From a checkpoint of a small transformer trained on Wikipedia.
Size: width 192, 2 heads of 96 (1 for keys and values), MLP 512 SwiGLU, vocabulary 1024, 6.08M parameters.
Each number is 128 + 32 x the weight over its row's rms, rounded and kept within 0 to 255. Layers, rows and columns count from 0. Numbers have three digits each. The size before them is the row's rms in percent of the matrix's.

# down: layer 4 MLP down (transposed), 512x192, rms 0.0935, rows 113-179, columns 0-63
# gate: layer 4 MLP gate, 512x192, rms 0.0962, rows 114-180, columns 0-63
# up: layer 4 MLP up, 512x192, rms 0.0934, rows 114-179, columns 0-63
down113 102:122213175122117154139108170158100161164136085130193048135076125158150114103182080169115202093054064143086123069152075155130157139135146094066153096129110093163151134157092164143137144102083087
gate114 090:122170163093153115137150134090130124090185155117081118161184110112183152096162126144180190110123127146135083168165091134103150200048121174146118131158110136196144118127074168203150151165069100
up114 085:119108181113111143161151114116131115099084165139131118189163118138162112085118157109127178090079101135177116108114125128076111139051124151111146143125095132157089121134143162136106127147117024
down114 083:121054108169197182146088162161168076151119099150144166120120155131149159133160102113129072145151133149124085096108105157119141110130082112142169133123143156167135184131142107124123102084161188
gate115 107:146134109133077108128124137096151157095196122064107095141102152122105112127113113155159124144149126086141095167169085134192097148134142145140131189058094129165057140119119102063127154137084103
up115 104:065103134099147137134104163138064144108141106083109118160116078181166153119158134164145129172136068126122090139133133127173125152107141115158115115143047155133105094137144152072184158163128137
down115 103:125005117176117173113075148182135169108099149145131169163202140126116128148143142134158121096112130112125076141139117127082086173144128165077079120121143156076150142156103123105095105139137066
gate116 093:125144152167121166175086174154122157156101086084148091139143132077172133096106135184067171182131120105138171104170137145123071209085067126164155132167115123136151069139082077165089106148104141
up116 096:161119128084114153065143136164179131174121195076087125099160116112115147124159116071127118073100122190127139154124135100174165102080112128106106094166134223125094175168100157196103194143126098
down116 095:150161153112061191111134107126162122147095114164164134167089085111107109139102104178094135179164075100149127127123108103141140093063174077141099099139100113152124083122166126157085117074127088
gate117 093:135149093133159138088137164109085170144097129136189141087129094150179099127167186169076154141142155075121114196148158177144143140106122130156095145129189130152099186148133143173110150121038128
up117 087:183156161141137178096092130131166169093107100139163163130119133127130100168114129121160185111113163167163123120095176134121058161119132093153147087153130086123124106163171122174117104155107054
down117 095:125108166070178125200116118102143139159142130133136125188085109139162080146127097141160091086101122147077136108182126149091151068122084093185092112158143108132091233153145141110136192173077173
gate118 099:163116114109099128123178141068142154189138125116092096106125125093121140089166089120125176152140139101167176166063173092175097135166084128077113141177131160133132186099125088126142123174110110
up118 103:096091115109144128165179123127111158131194097103123117166169076106073120191135110087101116061187105158124123118144140151151170163149151115091172146206063181115098108181128136102135130096156062
down118 104:128057137153221179177128104151137135151144138100134073198171109060080109102123153168085140106198123197140133129091123155155127079106122055093147083143142087146144175125105114100140082117144100
gate119 112:156154136143069141139155150115117183141123096118116093145147171145145147154184131081083119103130156096132134116131112071104137163090113136086159115123108193110144153144156191130120177092055073
up119 111:088121072056107159125119118137087135127098137077114160167156056163043136163156134174193154169094108124098151143096097165208099152102129125131110115121087123093130136126137100191114097093180171
down119 109:108189091117141079132118172137108103091115154136185099172130097115140131150139145071082167126092170164116186124080089078167141184108122142132119143079113143161122117136141065138111132139102196
gate120 099:113124125104088116113140115105162183147143175160135099092073175144189158128132078101139157100087143150124105118175158138137155128103105122119174095120173082145136078164168143117156113158126094
up120 094:108119134160159119116116161142109157118120185118115103162178005129112130151129148111101100066162124128139100123137099128110059133164128096125146137144148156134127108079093087090203145133134144
down120 096:102093077104110156115187161228113163075107153103108150141130091079165184157173135151180117168107149137143137199162160160162166111122092106105156142083094123154110121076095127109096119118135149
gate121 098:232131229142148110133120094119112168138152153130085171102113119164175121115137136110117106073079113127118116125092115140076136094089143146138185069108101157092103136101140118192102155109141146
up121 091:141119130129130165213115131158118100121149119110120173115163145136117105169125210121120142153116190104102084148162108149127131087117098104171176079149112170111116140053175174146072167130154165
down121 091:156037128137169094159115117056120190157168108164166087131143115126114123150150110137130148141146193110096120110186193105152071159098153132124107167131124137115087081115119036123142117136118099
gate122 100:106094216162142096116163079158123135113127038101090144126124131147104106114163133047112153055069148111130120135121114136110146174192127138099139148148134157135143111062125155170089083120113146
up122 093:144096121116148186112165120135094143157102090146070116075071129142086084127142092154154139092091151081100136113045121130145149157152119098120109219138138149119122097071097186157159129117143077
down122 093:131137125166115092112136063169133127124141051008098093162183103089080110107195131153090112084145143136105081151132104130120126100183136097132101140129126112136140169131082114066158101079087071
gate123 094:156134164137117077142161104156139175127074148063099076100102077128171157112158103139154153137089098182143139138161164101144158171135131191170122142135145142130113092166165134159200132074036124
up123 097:146110101135102163148146145086142110131111139112116127136155148107116103126141152114167134180103150079145152118119062098157143137105150133134098082162061130092083138095102150119136128145126040
down123 096:123169134153163115185142117117112107109120167133196063119143063110226091086157119141131069125117103065155147107130068137108161113139128153149097139094158129134198085125108149168137104081069157
gate124 102:133142165095130131114149126124156143110176173158152161107102130082111112098146069175162151147154140115127127080118074084064120169149134152155150081085089106107115135106062112108097097063131107
up124 100:163088131123126079131146073079111096151168165133107069108143117133059142117078142117160107102140117158139159118118179163126143073109128161067133107131142151142168136108138086080125141154071118
down124 097:082162089134093140135153139088118155097100156090157189125105129093158091143147131106104109112167067139116141071124119114132171108118162096127073127118108135111118094129147122178116138122142114
gate125 100:124135109124089092097079081190161097115090132107125089100099146081102139141138132140150163168051080073089181068158137150169151100158136118142108136124179150136129149137113124086125142074155168
up125 100:100118191104115135065129135153145118126189172142127117149133098181124153127168151159166098159139175144163055025110107107168135144117142102098080184116123087064092108140104080114151125124140157
down125 098:099201147106153078099141177134166154117153127145167128121089157145130162109169105157082117156114165132161120073155152177163119121150111128104114162078150133160150114147120150134123077111162144
gate126 104:162140123082087174116103167118164117138054110086126152146058169120169107082163131167079092154185137129127137133140105116068115149127162172080114120132095143098134153147151174113189113127150113
up126 099:132138139139071126094131100109084158195121148085098152120153116117129100144068122101142193162115124144101162179129095120170141129191122169097126130113138162141082098077200172123085137198135155
down126 101:170114130085114108162103173145086148151112120108123179094136170094187088140092105031089089154208124102149139119148133158172184168148116127087224167162090134129166167123189136145142152147116094
gate127 089:128148199081126147205178142101141145152156148170144095190104152122171065085120131152126088138093115150137173150084140073146140117135117219108084066079154086146083172182103067110175133131114095
up127 091:190135085117180145144186070085110206119125080140126107167140125158100082122099067181140132105080140115064124135078090165146140109213161103090129156095124085126127155116162109082139114105162173
down127 087:092142123160118165125074120087147180159137098130170161137158113095176100133080110124156121113138100147164179154129145143068161071130064144163118107119081155158170175101170161140084129114173150
gate128 099:100108179118130097220114163133137131209143112058120114162105205060136155134173146124157124118110125107132157129109129110153169156089079148102103164136076217143091125160115123169104117150046165
up128 105:134139147113110095166171161065097072139083193141162115103153123139094120124135129129101096147121147145135142097041128119173104115111139113086103074123172121075078154162159096095102088091145149
down128 105:145137135105171117155215183153138141106111148164121156128108120164123111069205127142091162108146144123147103091131132122162144091158083139159130156115157101124159137071083090153122161146095119
gate129 094:159115128134085156138169164116091111094070133133144175146101081149182164133208078168113174116153101055095165088109146177116162068185074115150177132119197184118105096107150144090163162140116128
up129 097:136136111145120122132117096091139110137146154166067110114108142094125134105137138125198159135131181097113093152106118084120141136100121117115086104217094127112120169081164165140121111171213130
down129 095:163182128103119120108177144086103083136121128142139162070125088125112151148083134118088135074105144156141097110155146095124072128115157096139084117139133184135116077110069140155163164145119097
gate130 104:156108128132116139188091120116160106167080163038175120166107145136137121117106085094134077112149136103091159115155125102089200139113128160141110111120114158143080122160123129140179124044109144
up130 109:140131122136120121151115154111142118107120122103171104148122128114127115121152099063155059097123152064100133105152111086119138136149114158140109204106149154166095086108146162138128158064083204
down130 098:178026116113095109160170188134115161107056156094151108103129170130168160138148103076098134157148159155114129059168107147104147094114169117112111140128112114149150171155152141138131158128140156
gate131 100:093087072097135128133083174116125146093098114130096179108132223202125153068141113080119099146121165115128118141127121087105118125146138126184118109152129039165086089107118161140129131164184134
up131 098:129124118129118136103162134154188109168134121105091141079147139151100103122117106019122069122151127130111163183103146170106087141127138153093178114186153139158132118054163161110141123075114108
down131 101:117118229124137110194119124136085208088127103168183093090100153115113094073103118147136141179132051159163103062117129083158135148127096122086072149116133146153137106165118134058118181131083092
gate132 098:099145082156099139057091160141070157105105060151063121148150086142150151128156065119165110181136129129127156069150125134103076109143089179144114138127178099151160078142077160128104122097156094
up132 101:155168185116115099112155085092202130155130142162127108125153129118145029151140130089114197133134126140142102156106122141149148078136148120143135118158088149153131165132150123157102179154176151
down132 098:140204100054076077140139150082117191091140130145134099124088099130164117110112139086081169082099143081094072082143117152103162126163161164166125194142154151086171120099155097155151247081094157
gate133 099:144126109120150115129116103155133141173152142100102167187099116147156156167182174185154162109154112151129131111094150122075159144163088161152172136148098138118162102158081095182094168167067112
up133 098:115175122140167133126181079151129150144136128162167164149104115155071104209125179106112173086124105126108119100073129122113175153170122112186119115157092143165173156136141155137134141060151118
down133 096:121042133121150140107110118084127111175181142080165140121069081138084092113153148104102101105137171173194137139122185128088089129145073119166192130139118131128115183114146208114097081124121126
gate134 105:108151108088132096133155108151125093095123168077086102141141169116152163113089174103102128124101091171140169143142165066160206161138113162121129141143131073135149115149152034137197148109145097
up134 105:086134052129136186107110139136081131097166097141108057129095103206134085166049076111102129138141125130174140165140138169156115078124146116102164111132122113116197108134128114114139135118059101
down134 108:101161147108076122080113121161120077167119106172126128142157094140100136122109124141056117110116172155145118146124084146079078190126110109138117114157099112139093115127169125155135124137083152
gate135 104:107183166098091112156103154120156151126146153103133121119116135162105117080202084119116158040180076159114141067141140140144091140140116092093132150096093122090144124137077162131154129162140149
up135 098:084145151100132136066138139159106127154121121149152094189137098133112158109147156131093108103112084104105161121095098139142075128129119106107173176111151110146110150049142158135099127190102057
down135 104:120039179145221147168078132124127208123120145166152106166170099106158133077162123168086117160191133121094131163105094202155144097135096087128122095122159144094133121157100164146124143150122138
gate136 108:167168177157129123148126126117108149118105079111110103142163178126138089134178110105157165089125119126145071129098131112143146129135110172103149140155158152151116142096145106180120093081147156
up136 110:179117129106112067107083126116139129119170166083142134201109116174184134163130139159067121095120072097176133088210162081087139120116069142092097132116179083159116085194123092167110134115170062
down136 111:142156055084096055153133113124080086147091177080111166161122143149180084145116122121071097104123133088132118100188148117171118141129154100174198075109127102119062177153148067082074150134217193
gate137 097:111143092113145143113134175117090155158112153093119097157113154090154174086114147103147123193136119159104135163096125120162057127153128134160081124174152107121138133098150122098146126135150161
up137 102:148171133151149140159106181078165109141123111112151199045149096066163157108150107128161126137159128123110163101156195132158103078172161154080110111150121177048120100058198070087169158114151094
down137 101:115114163115141106120111163130139123181121135132174122117070134085108095082069093160116154192120086093094102180130119089122097098104115135091144179078135165072132130168101110080181159145122100
gate138 100:166138193088158117136089115163106158099105183119113149139105120137227114131151107151142104098151115105116069095130154150122128151083110148123114162117120092172083112093126138149179139112147133
up138 099:137154060133153155129121170151101054137125112084090104113155076156129147115127148164125109167172164124080137146143140153102144124102128103135134148132062171132182135097107149120093123140092129
down138 099:097175117096132132171039161108100104124092128094112151160122145173108085088188099114168187096154113096177174061108123189150180150116113174100103116088093107107140120093183124095109167104122093
gate139 105:090158168168125136114135103096137076173168099080128137112139137094177155083165124067118169121064099145138111152127102137122112127083174147130135158148116150118180157215158153120136160144102101
up139 104:117124167090094112125061085139056113122085184132138140124152111121152108074175119112138161145164059168196053121092143141160197179112120100148123164178197136135139151096158124121173141158148142
down139 110:072090129067141134111103109152138061186134087121070067146140126154105087186122114147142106154203187126095133065154047110154126125126119130139112111094100111102140110153175089140150093150095117
gate140 102:168138133125102144150147128143119165167117120062111110072165106163185148146181126110115134128113137186132146151113131113056100179164089140090100089072150193174098155153095155158172163093109090
up140 107:122089123130168154105146151088036140082084110161069125081144145135160075123088199057165150179136176113119149150128091163185080183155160157067113119131115077125113114109068106105178163126126093
down140 107:161229197199100127150113108133117146138145134129101108079150096065154082099125123124178138053112097130084092081159137099148140162081136100087114119115149131097184076133097170150155149142085155
gate141 102:119160143098137092216141125138100126157104076110176156150148117124100143073116105082144157064109154156174085096095170146154154179160151165160094153063188072174133167094147107141175121155123152
up141 106:179130092139108129144177147079112133153109102170138092123127150090118153187137142084089119129068126175125160160138115079109118125154070145115139115158158168193173086149137115094150142105057063
down141 103:108138139113135132149103102195090124166112112116102094081076164169116134160182146112093145219139131114100101107134124156162164162147141152134109148096109122092133135109110050092108124132053127
gate142 101:127159142119183156035169106136071135117171127138094107170118121099123113126084134202144157116092124139141142136135172185165136135166149162163120166119146154145114090181107127120138170167141041
up142 096:170102132154175172108168055122138126078135199118128102151162119155123090103115169093162121123100135154121084164162108126133173137113127123157091102108179161145132104062115181086147135169157075
down142 098:122008090115117086112096122156169074118125171108172077124124100158132150121169091102142084086097145145099089123124050148097132132107143110088136124156156160130153135150117153127124078112066185
gate143 080:082075134152164140129121107124053124057128117127127108107127162157113111115133144154059153118103087138179138197166086133147115153156063094133135124119107131183107144131155150148114066108092113
up143 077:148103121159123109156127151113097126135154101156105096106066154128133092071146147065107125106162101161157146190136159143111117134100058114119133105090146183147041062159139109130159107117109089
down143 076:077115066126064153082104174088128124133117144107175077062141124146070162175144109157165126141152108064129130089160086080111143168126128071165173127165081075109209151093177103166071110144119162
gate144 107:173156072128159122113081158122101139150079151097118089179130129082158086123169151125135164177140071154112084045130134096145137131173116126121129125084143163134138151173135093131146132167164110
up144 107:135104167185067129136156162167159118148121139165100144111085079146113128161004161123118091131184134122142131109144142139099151121104112102117179115158112137173187110102132109114047139166152162
down144 109:087221103145139107177121093143111121110140118178141107157179073147085123108080127086121093104073126162132096137102116093122144131106174127152162123146147121093093088089121131154117165149098134
gate145 087:131144138121081113114106164094129106144220145095126129170138113104191157094082079115097121129174145130110148171181120163076132139129084177115157113120085066129138123150107088176100121124140122
up145 095:169079160132112089148137173029111111144172098150142126181119140114141179109134123120162146180169114182094117113097129111097105147098107105123130127112148069117190111123099152170167098145103125
down145 092:167029098129096150128096116168119135138110105145130093167180132134133120117102115084150077119182091091079114098096173120099128123128138093166112120152086117118172112112151125142131096075119139
gate146 091:125143100102122118088157167135135116128189163133131143056162174125091111099152142134151075084123160131134122186144175105194059148101125166113145151109129145140167157202166105149178111094147142
up146 093:145123125112140108100121149101118116130128149146096107074188157088078097108154095176127155096137131169129123177163159160201125154119130172117131168144148123127200156179141080128180180140126125
down146 092:100066135133119101162132116176116053092158126106147128144115147113034125139178201139104097124146161098085093112134052101086135200143161059141191124183141064116062131122152140120096085062119130
gate147 089:156145131118187151156153129103077157140170104075160166068151150072134130114114097143172133144123167149096093107064132119150207125145144201121090142105074113169118121121146161193153112165159134
up147 095:135102151139119108110114129085149128154155094151132119126166108111192157128148165162153098099067131111094107079094154098126094126116138089150135097144100131142155097068135128135108136167168113
down147 098:122158119155224168145147086095116132150132161083116142129149130156161182110100133163193113154155111146131181111183166086157157175068160158112084103161115097098133147155126078113087120109106120
gate148 087:163166108118100127128102174086103168102128142099184120134137120064111107136194133093148135082141206107134131133143111120144106140137126137206107125104155111118167135167148059148153176085125147
up148 095:157144105121121114147118185110071172090131121148169157160116082122190085124138137121092091072114162162115142101158147108185145135157150135139125131123147133105106106197161148113160156122117150
down148 090:191082165094095109053131156169129149063085137131139143133142153180175118073186154123164094121092205118154121136126130093099113132147180087086150067175109068137110146064172169142127169099134136
gate149 107:129126137080145197099116155100115099008132087150149153124131118170152143140147183127084216123131147111155113145127132100085084143181113149127129110097147095153114174162150164104137133113149126
up149 106:124133138098100116110107134144137141131133183059132128146088102100129093126075110121063199121112114071057062151131126115110120124180112091116126126141170184174105099065115162159180157086066098
down149 110:094107153109146063065103137193131129126128122167131100159204146158109130062089112141082121133136158193056132112150172181098110124056126125118185117151056167174131156163139115114104174134127162
gate150 101:113112133075112128153170177128124173163104160177155126173150181119147073127175117125137117081080137137121198174165136140151174111153115088115165062136155160060148135233146124140121129113153101
up150 106:083118094141104118190126110071079168167103198120147127146144169065149135157135152153112063131077084156097166119139105121134149187146150118116158125110182146118183111153151111131102116204139162
down150 105:103053126159134146112151157196116131127148177078103110139173147124115079113131060116130185122102136098091100101107158105124143128159086092134137111085176111099194138143131131101099091154084173
gate151 104:126154147122132119068150155135122124116135180193175114067111164118137116144122140152099137076123157111166145124109116095114103060092081138110126202055160121105104136166147127135147181132160145
up151 105:152129139133136152154146128144085130141116154151163133079099110054108111137128138112141111087107173145155089118123168128162142151110145139109159207121178165092149105161133148118116133152079091
down151 106:175049131141112106129081161159144104128097178099102175179144170102165109142104153155151136178137113069123141137121130143137141160143132128126115099127120037115165178105167164071129090163149134
gate152 094:119119127132100146083038107152138123147171143136138130105045084166130131160090112145094097166112113074137156152105130107175088131142156089097122142144057144134150172139167143135121108170143065
up152 094:113129096106175135161227136136027118127115155123112089141183147145127104105122113113145095120167162170127131136183109096101136088126122119116144139092149108085084095134124130119150112132093152
down152 091:097227152130108161138217142079097141168045119133139082144169181109136106118193094108148119126158113124130123128133156143114142093149093166142109185176180141185096121149123131136123207176135124
gate153 099:110189169097143064165115102185104122194093130113102116118160158172177139145098174132125144107149107124129131116161156183125126199097134135140116106138123146118061101127068099157162133158120151
up153 092:069140182135167116118109089162083159126091100163132153068160128192107147116144140141150186011116120161116175116123135134152165163126165091154127083125148087093090133106124137143096140188155188
down153 096:062000123143196119150087142156169130127148094125142138041044119130158125107071175108132133083174170152100162162125120172124123089104127094168109149119117103115090121133149113139130098140181164
gate154 096:113138127143147094141158102179073121136181086226109143093062184151123192122104156118131149135108081097164192170167080151128090035102114099159088107143201122094095053177102095159093129124148166
up154 100:168124169155092135136117147149148108134122166154141160078193104127157116141089147077124110130139134087140121118050171091090134149145097142186066133174143110204170130085135191148126147125115207
down154 098:150160134157114111149146184124091123103164116161134147120128231105115193124191074114121093111109142114143107174107092158133139083089130153121107135107208134140138061173115160103098125069163123
gate155 097:144180137078134117153136129130119135156123160151127158115175158087106107062094103110156108128112119158150101088065119135136122103174074127115170183139106103195157140172107234198131114119131166
up155 096:092106126123169125125117186174134136101090134105157122166097129127132122093130157118109089146171076140134092122109131126168145118084106139192163071130118138150150117095109156155115125108193091
down155 101:063085125169083193122125105151125132135135151094090122150079134107100179122100092139151138067135118166084168119159090082136147158117175124136145156163081179160137115126128116101133113098126101
gate156 090:150123117193159116105116064161168087108086119188162095132116141151106154096121108137122131086138087123108151120081160121164099095082107140152127132154098138151165080102137077135169103114140016
up156 090:110114122138091160094090100156099097109094101081199189141149177128126163074077138098093147142122134156123122121110174157149150132134120165110095140140083111150181088118125107139199130169113045
down156 088:093021158145158081100114116138144128138106097112146092092087137131144120128097116136091136142107137105162111193151156058140105119083106077105124108129096093153102134105132143119123082097121145
gate157 100:142118129104130118130098098172101110130107064148089175118150072088121140149144159173131163130111147139113082081098141075178164177142133108096116111155050196068143130123111087148160120151157157
up157 103:121161183188092123116138102148094104179114079138158114133153144115121096089127159158130101118083069178139119162149117111134122135161190136170123193130081149130111154126180164137163116143138169
down157 103:128099137141111118058146107137116137090134114139089111127123159106173148056123149115137217176142089139125097110095109092192078130136190146115140091108060133118138097184122139164112114129112108
gate158 094:151117179166129159188142103174136121122122140087102151150127083070114085090179114148147124138073131106123087112142135079103148156122078125138184134105132096167132106120126158104125097103126127
up158 101:163131139144078133190171123155166117144125154115081140145111080125148085104125093176154159101095138155132142137138151141103173106104079168123192132185130144117107139151148167156093103145113094
down158 099:125064169115153122140123178168081095156129123139123164116066137153164163134161116185097149100091169175147107163101101081100117113132117142155164158117111134110131129076123134079110046064130113
gate159 102:110136201079130148149187135104096145130088138224172107192050147128105119116119128051139112094102114121167124156155123100151108131091081163126158149133169122097169108136148143159092149158158093
up159 100:163140077102096124146126158101128152151112153123118149168152131138195097119134116196102194137130121126113135071109087109125050130169117127186145150091151185147100123124126112132139109091125123
down159 103:136196085140103116102175077084167134180162076124137167154090126174124122147200184142103141142121149155143138109121111102082122137096132101125139117095108107114082121066200137146164140141119142
gate160 112:099141194068067088206121161162168155139158123051111161125104128148144130059140185108137113163136140123184148092074189099143148143148090165138121161081109148153110113161150058160153130182172105
up160 110:171143143120088089068137143146161148103098152118166106195154136109132136098124120003166156153105112129154157100111169120110163158117137163153097119098129192160136138168119105125055102131174145
down160 108:177105139149063201158164149117159053142118151135100108155133129126113140184115139098134064147125098102090148167094071153110113093101139062092132100095103101132099139088133143060139134124156079
gate161 100:168178143098117088167125145164144149150152119090169122094148142141160154173119120093117132145159104064130081154083144126104124059129120141125199139131182108115128133097162114132079100159143147
up161 092:164137119052112110133149129194082139150113141120149123101155113098183135120085141110122129107133111131143100151096097153149151130136131165149087101120168145128117162125157127137139120129058107
down161 095:100076149147096151089141131135126141079123060094104106104082151157168100108163143108155166182139160127173182108098124126093122091112087092144135138095033132154165115121090123086169098187133142
gate162 095:167133031091169109114182085102136164151169092141118129151119159133126089120130070118115076093140128079114126156069164114162150126198082139184115101067145138100099169142091164144071105119164100
up162 095:139144104163105099139167100115114196195106178073129164102090148144202077202209157157137138105129185106167101091096112099120217106115125111171146074147092153123078160142134106148166144100138116
down162 100:104120074130164201128163152150148131175143149159132105112137118105130138122134132090066093176066153141175114083079201072062114092147113147054186158057085087160122144189144178094162106124185098
gate163 094:086152097162110118086113101102210161146079090126070118085119110114093106133128162104125172159112146087144116130155105128099093127151083123182124172114104160071193158119124108123221165099197098
up163 091:131110139146194159152167141126139151130192093122089139148106064111159129129133139129074119153161105145169182094097140130121067098065114105140178147129123150143163139206113071093190124150098077
down163 093:136197112204051090059146115115118132146085147130100137139143109187134108182133164151098118112096179092129101139138142071095175133107072091106095107159127138158097109156097187100138110194153124
gate164 106:102132103146090088102125109102152172163095076142080097112121095098072096133155102098129153160186143145183131080123148121136132147093121205134048131149160196136135144187108078114125159086122101
up164 102:066134083163113127115125125108172163146073119113134126102123112148072123088179126090138124184148145166159167090133115101158173107109158110121101094163119192123103179172201129102125100103121114
down164 096:097107074179136082134157119150100206134163055123141057070171136131078185138105168102085085127145156148158158149070142147130067118121155086155131128142175098117154178111103126139151066096099156
gate165 101:153063080145046146102138119088140137166056119091139164171125180150166141111110149104086167115125153117105144139122120123127125127115106110105107142137126112095163126153121131078146118154140114
up165 106:150152088109150103152200162138126107119165110172071147109103101109125130105161120136152132080109113152143089099113106129090130120146137158139156165157111164077142137128065144160099138161174172
down165 106:163119124072082151133162145162152148107109085081082166128104183169119157171143205117104139074162132118145144140129144154194161165158150123139135112170180113125186124136116157183131076119134136
gate166 099:151116063143130142115156070146114135157119082068039179111106171148120175088125112126138145115118186124136112184181123158111132208134101146177150205127158065186150126133139101189161115087123133
up166 097:100158111092137092153163208165134087121132164176223122104162156125136030102108092123077110163136119118130102145094121094141097148126166123210147104102158113133159122180152110061156119182146173
down166 099:165185080060097154114157125089167090094131184162175182149120128104128121106132172126109169118046152120113112146135125166135091155187094116127224089086102132131182175135127125160108189111166116
gate167 101:175116103114112112133102139098089096138156065146074083155131154146092152096086094116083112110155110163205211122118125097101061171168120129146170137138102124113176126115147124140100136094144150
up167 105:110146112155139178131156127139186067155151168138207145132146104116063097127144140113183108157083138126069117098132111101174191100086108197103185100143098115119115106154091181159142126122123129
down167 097:122232146134123149128106128102111069086113182134083132100169084105138110168094166119165094113123133124160138185168142151152076084157181119078139171186133114155153125097131144145115161096096167
gate168 102:114108130138176118141134160149165139133060201122118134098136101091119175147140151092094095128141219137147098111104094162112143168138127153157130107150148210147083092177137161163156116096136121
up168 105:157097052148096166109150142080121111148116209107102078126064110158157078127132143132197115127131130115137130136099095111103147149091077117126107107081123174087085127200129096089094137100072099
down168 103:112176143103121092122087123066128152069145129087149202129121127126123148119167099145169157117168127109125078080141126109079127121191107141181151076185089060089149046121138152154139198151140117
gate169 101:141134119096141124141136118092148119093100129108136109144066108122129124121164155175149160109189086189096158134129120124082123107107156128204155089082096169104087092156178143199111149151093127
up169 105:156093111133161130053142156060095074100132144170162153138081140126138185114122137091069113169170180120148108197105152087131106166114101163119087131160111122106143126117115117128125119140120121
down169 102:128202158179131146081127097166131126132159116134132056087131166127166101100103121115114071092131160105169103165142136164077161155130116131163115117115147152075141092102088136111162174162104190
gate170 095:099104171138111143133154080170188094159147118089191146117117122152074073133181088131140174090139111175136062123189135125184156138140155104094139120094088214095112110165140170189120123129112150
up170 096:122132123120088114134186133082129122118140096141134111092141147190101162082133142126145047156093144171122072086114103084120137095108116122105146109144080072119142069065163169092102158168136089
down170 101:112104085137163153080129098149120160165164155148155111147160136093127145090197079138131098099185143138042120142177098144138117098086129088146102142122111116110116125179035115120168179141132115
gate171 103:218101126120084101080105123095153153177107152133110138132138072115118151163131110134118145083126160128163205156147135140111111127182132195156060132154140223139113139142078176154115169165147130
up171 100:133102115150128142135143095064154136174093139082169129070138110133112137122118115189116105070085154130171167151125114093153154120150133112133082095138106182102117198063105184126120103129162134
down171 095:134055091078091135132096102109137094124126188105158119079124049143078148134149109126103122137162150099183178172103123091135137082170113059167132148131119146091129182097134170082135119093156168
gate172 103:130156139105083059157093162051121113166183081150115128151146128153101113098094117086182150146094106135144148149112128126109104166143112189055114120135134155147131072167094120129108109156123127
up172 097:122113100113140084150124123051105129143123134131140117168123112136118112101094127109147133104084155143158181132088104098163164189157171106083135167117164112148100107175127144107074057147119121
down172 097:126010150092116151090133149103100109098117172129154127171105110128119118074055193125152132142143126124098088124128073091172169160114131081161143122099128092119133137125172141122140080076109175
gate173 106:099145143131063117086105091123161133145105178173138102104182108105143045129143144144150160147133098103086193177153146144216082148124168134178107165119158123160081163165131070139137168110110170
up173 105:168098087170133109115148123138131129113133148117100131126112108118112164108127165127106056100137156132158121115137148095084129079137096171123106095218175144138127130126071189144082122108149055
down173 103:156190083100100151043112154147094099152123160067107180105154121142174099155144142127137140122122159129166155099149118144104082192121164113117174138149161123160128103126077103185177139116090095
gate174 110:170160151117161061125148112128110139156107103142045124110164100157140135134121182137157110104141095070097155130086146135087104171097108135154120101140133130113161115109144168151128135153053142
up174 102:122141128154112126160076152101167121100124093161158138111232105159121155166106138130081137169179117059120182131163123136147109098154117092154121107107128148052122111049126125116069146151182147
down174 107:152000102110173125114107127164186137168106082136064159102162203135176189116123149155129119090117108086121104066127142150115151152149114097088085098134152085115118083095127096118160110105156148
gate175 104:168090143081143091118122079217116109146202149162099130142148106146075128085126076207121113113115117195128111089071197128143099097126095158097120091102068134160139154125123148135179117160140119
up175 104:113151131149076141079127142096130157163114175119118167132076124108214149068119156126087122103145162149110146119105181136104083170117124135112167157144107174085118148134078160109105188082140175
down175 108:107132150165221185148151070121153124101141131161083092095135127110170141140053201120104095121115071078158122094143132104131125123119225138088155159108144090109139151124110137123112063174104123
gate176 107:115135178114120103107086114111170126156128092154127113061136154125092146130104146092141131096093119068165112123105182142091100160116176173168103081033078141130114115090161167186162130215106177
up176 108:129186147110091101182141134138188067081100191080075126127158098116121096120140133140183150149100133130086114131130133143170148146118091149070162163081145066108108102049107165127137162166120117
down176 108:149109127138103203132104117110114102166077165098040147089135134113107070119143162161124175137101134125120107158133126140186129050111098183136147124225082171177131145137127153065064186153162125
gate177 106:179125169137122089175134081136168154134084073140143113131159103100163140098137116126164113061100160084138072126082155173179161067141090108125139175137088148088083124111121149186111154156155088
up177 104:141131095099145142122146133135163156047195162137163066103134132143135134165106126139115132086104134123156062175175117116131163121160111096094197081099178096097134157146131078155153143072126113
down177 103:120121158147112121109072191150156126158159124068099136140121148151180096127118098119162127174130120145135151101111118072017115139145060153108099123116164151119113124181168186108135082153105184
gate178 100:126095170112099061122155164145166101101146132172137192195126122126096123105124105116053141131090140131117157073069137143116121079181153108085155078107062168129124128118110147123142097131162126
up178 099:170155140140131200119093158062090157167141121152103084077119128136176120129132125172190142130211104088114156141139131112176111143077051160170130166150161136136104143116136107176137177131119118
down178 094:146255147147126157123117126083057142125147119172086099118116136108144108123112114141152126128150100071139068113137144138136073155119070126155130152166130147108073118156132052108122250155087109
gate179 102:141123137155121114135121200102178131139120160056156145147126097142116156118138084115196123096085123177117169147164121148106134158132079215190090090112168114144140125172077098114153172134123101
up179 103:117177114159130194121082133141114135107110113141137125103153125129099114134191135149139142136154168194112139076181113150110103203122130156154131102120075109170144113115095089166140102162201150
down179 106:116151159139129099147120147122106114172100105141130126091126154130140164099116145150200133108137119120056149150130075153138182180139130090080074108151053133128133138139109142108134089100149157
gate180 091:143162158101125168136144164117091175123091100146150087095120171137098128135115088152146081105124150129108125124137128100102096170168157110134126113184107134066086169131130136082109150160128107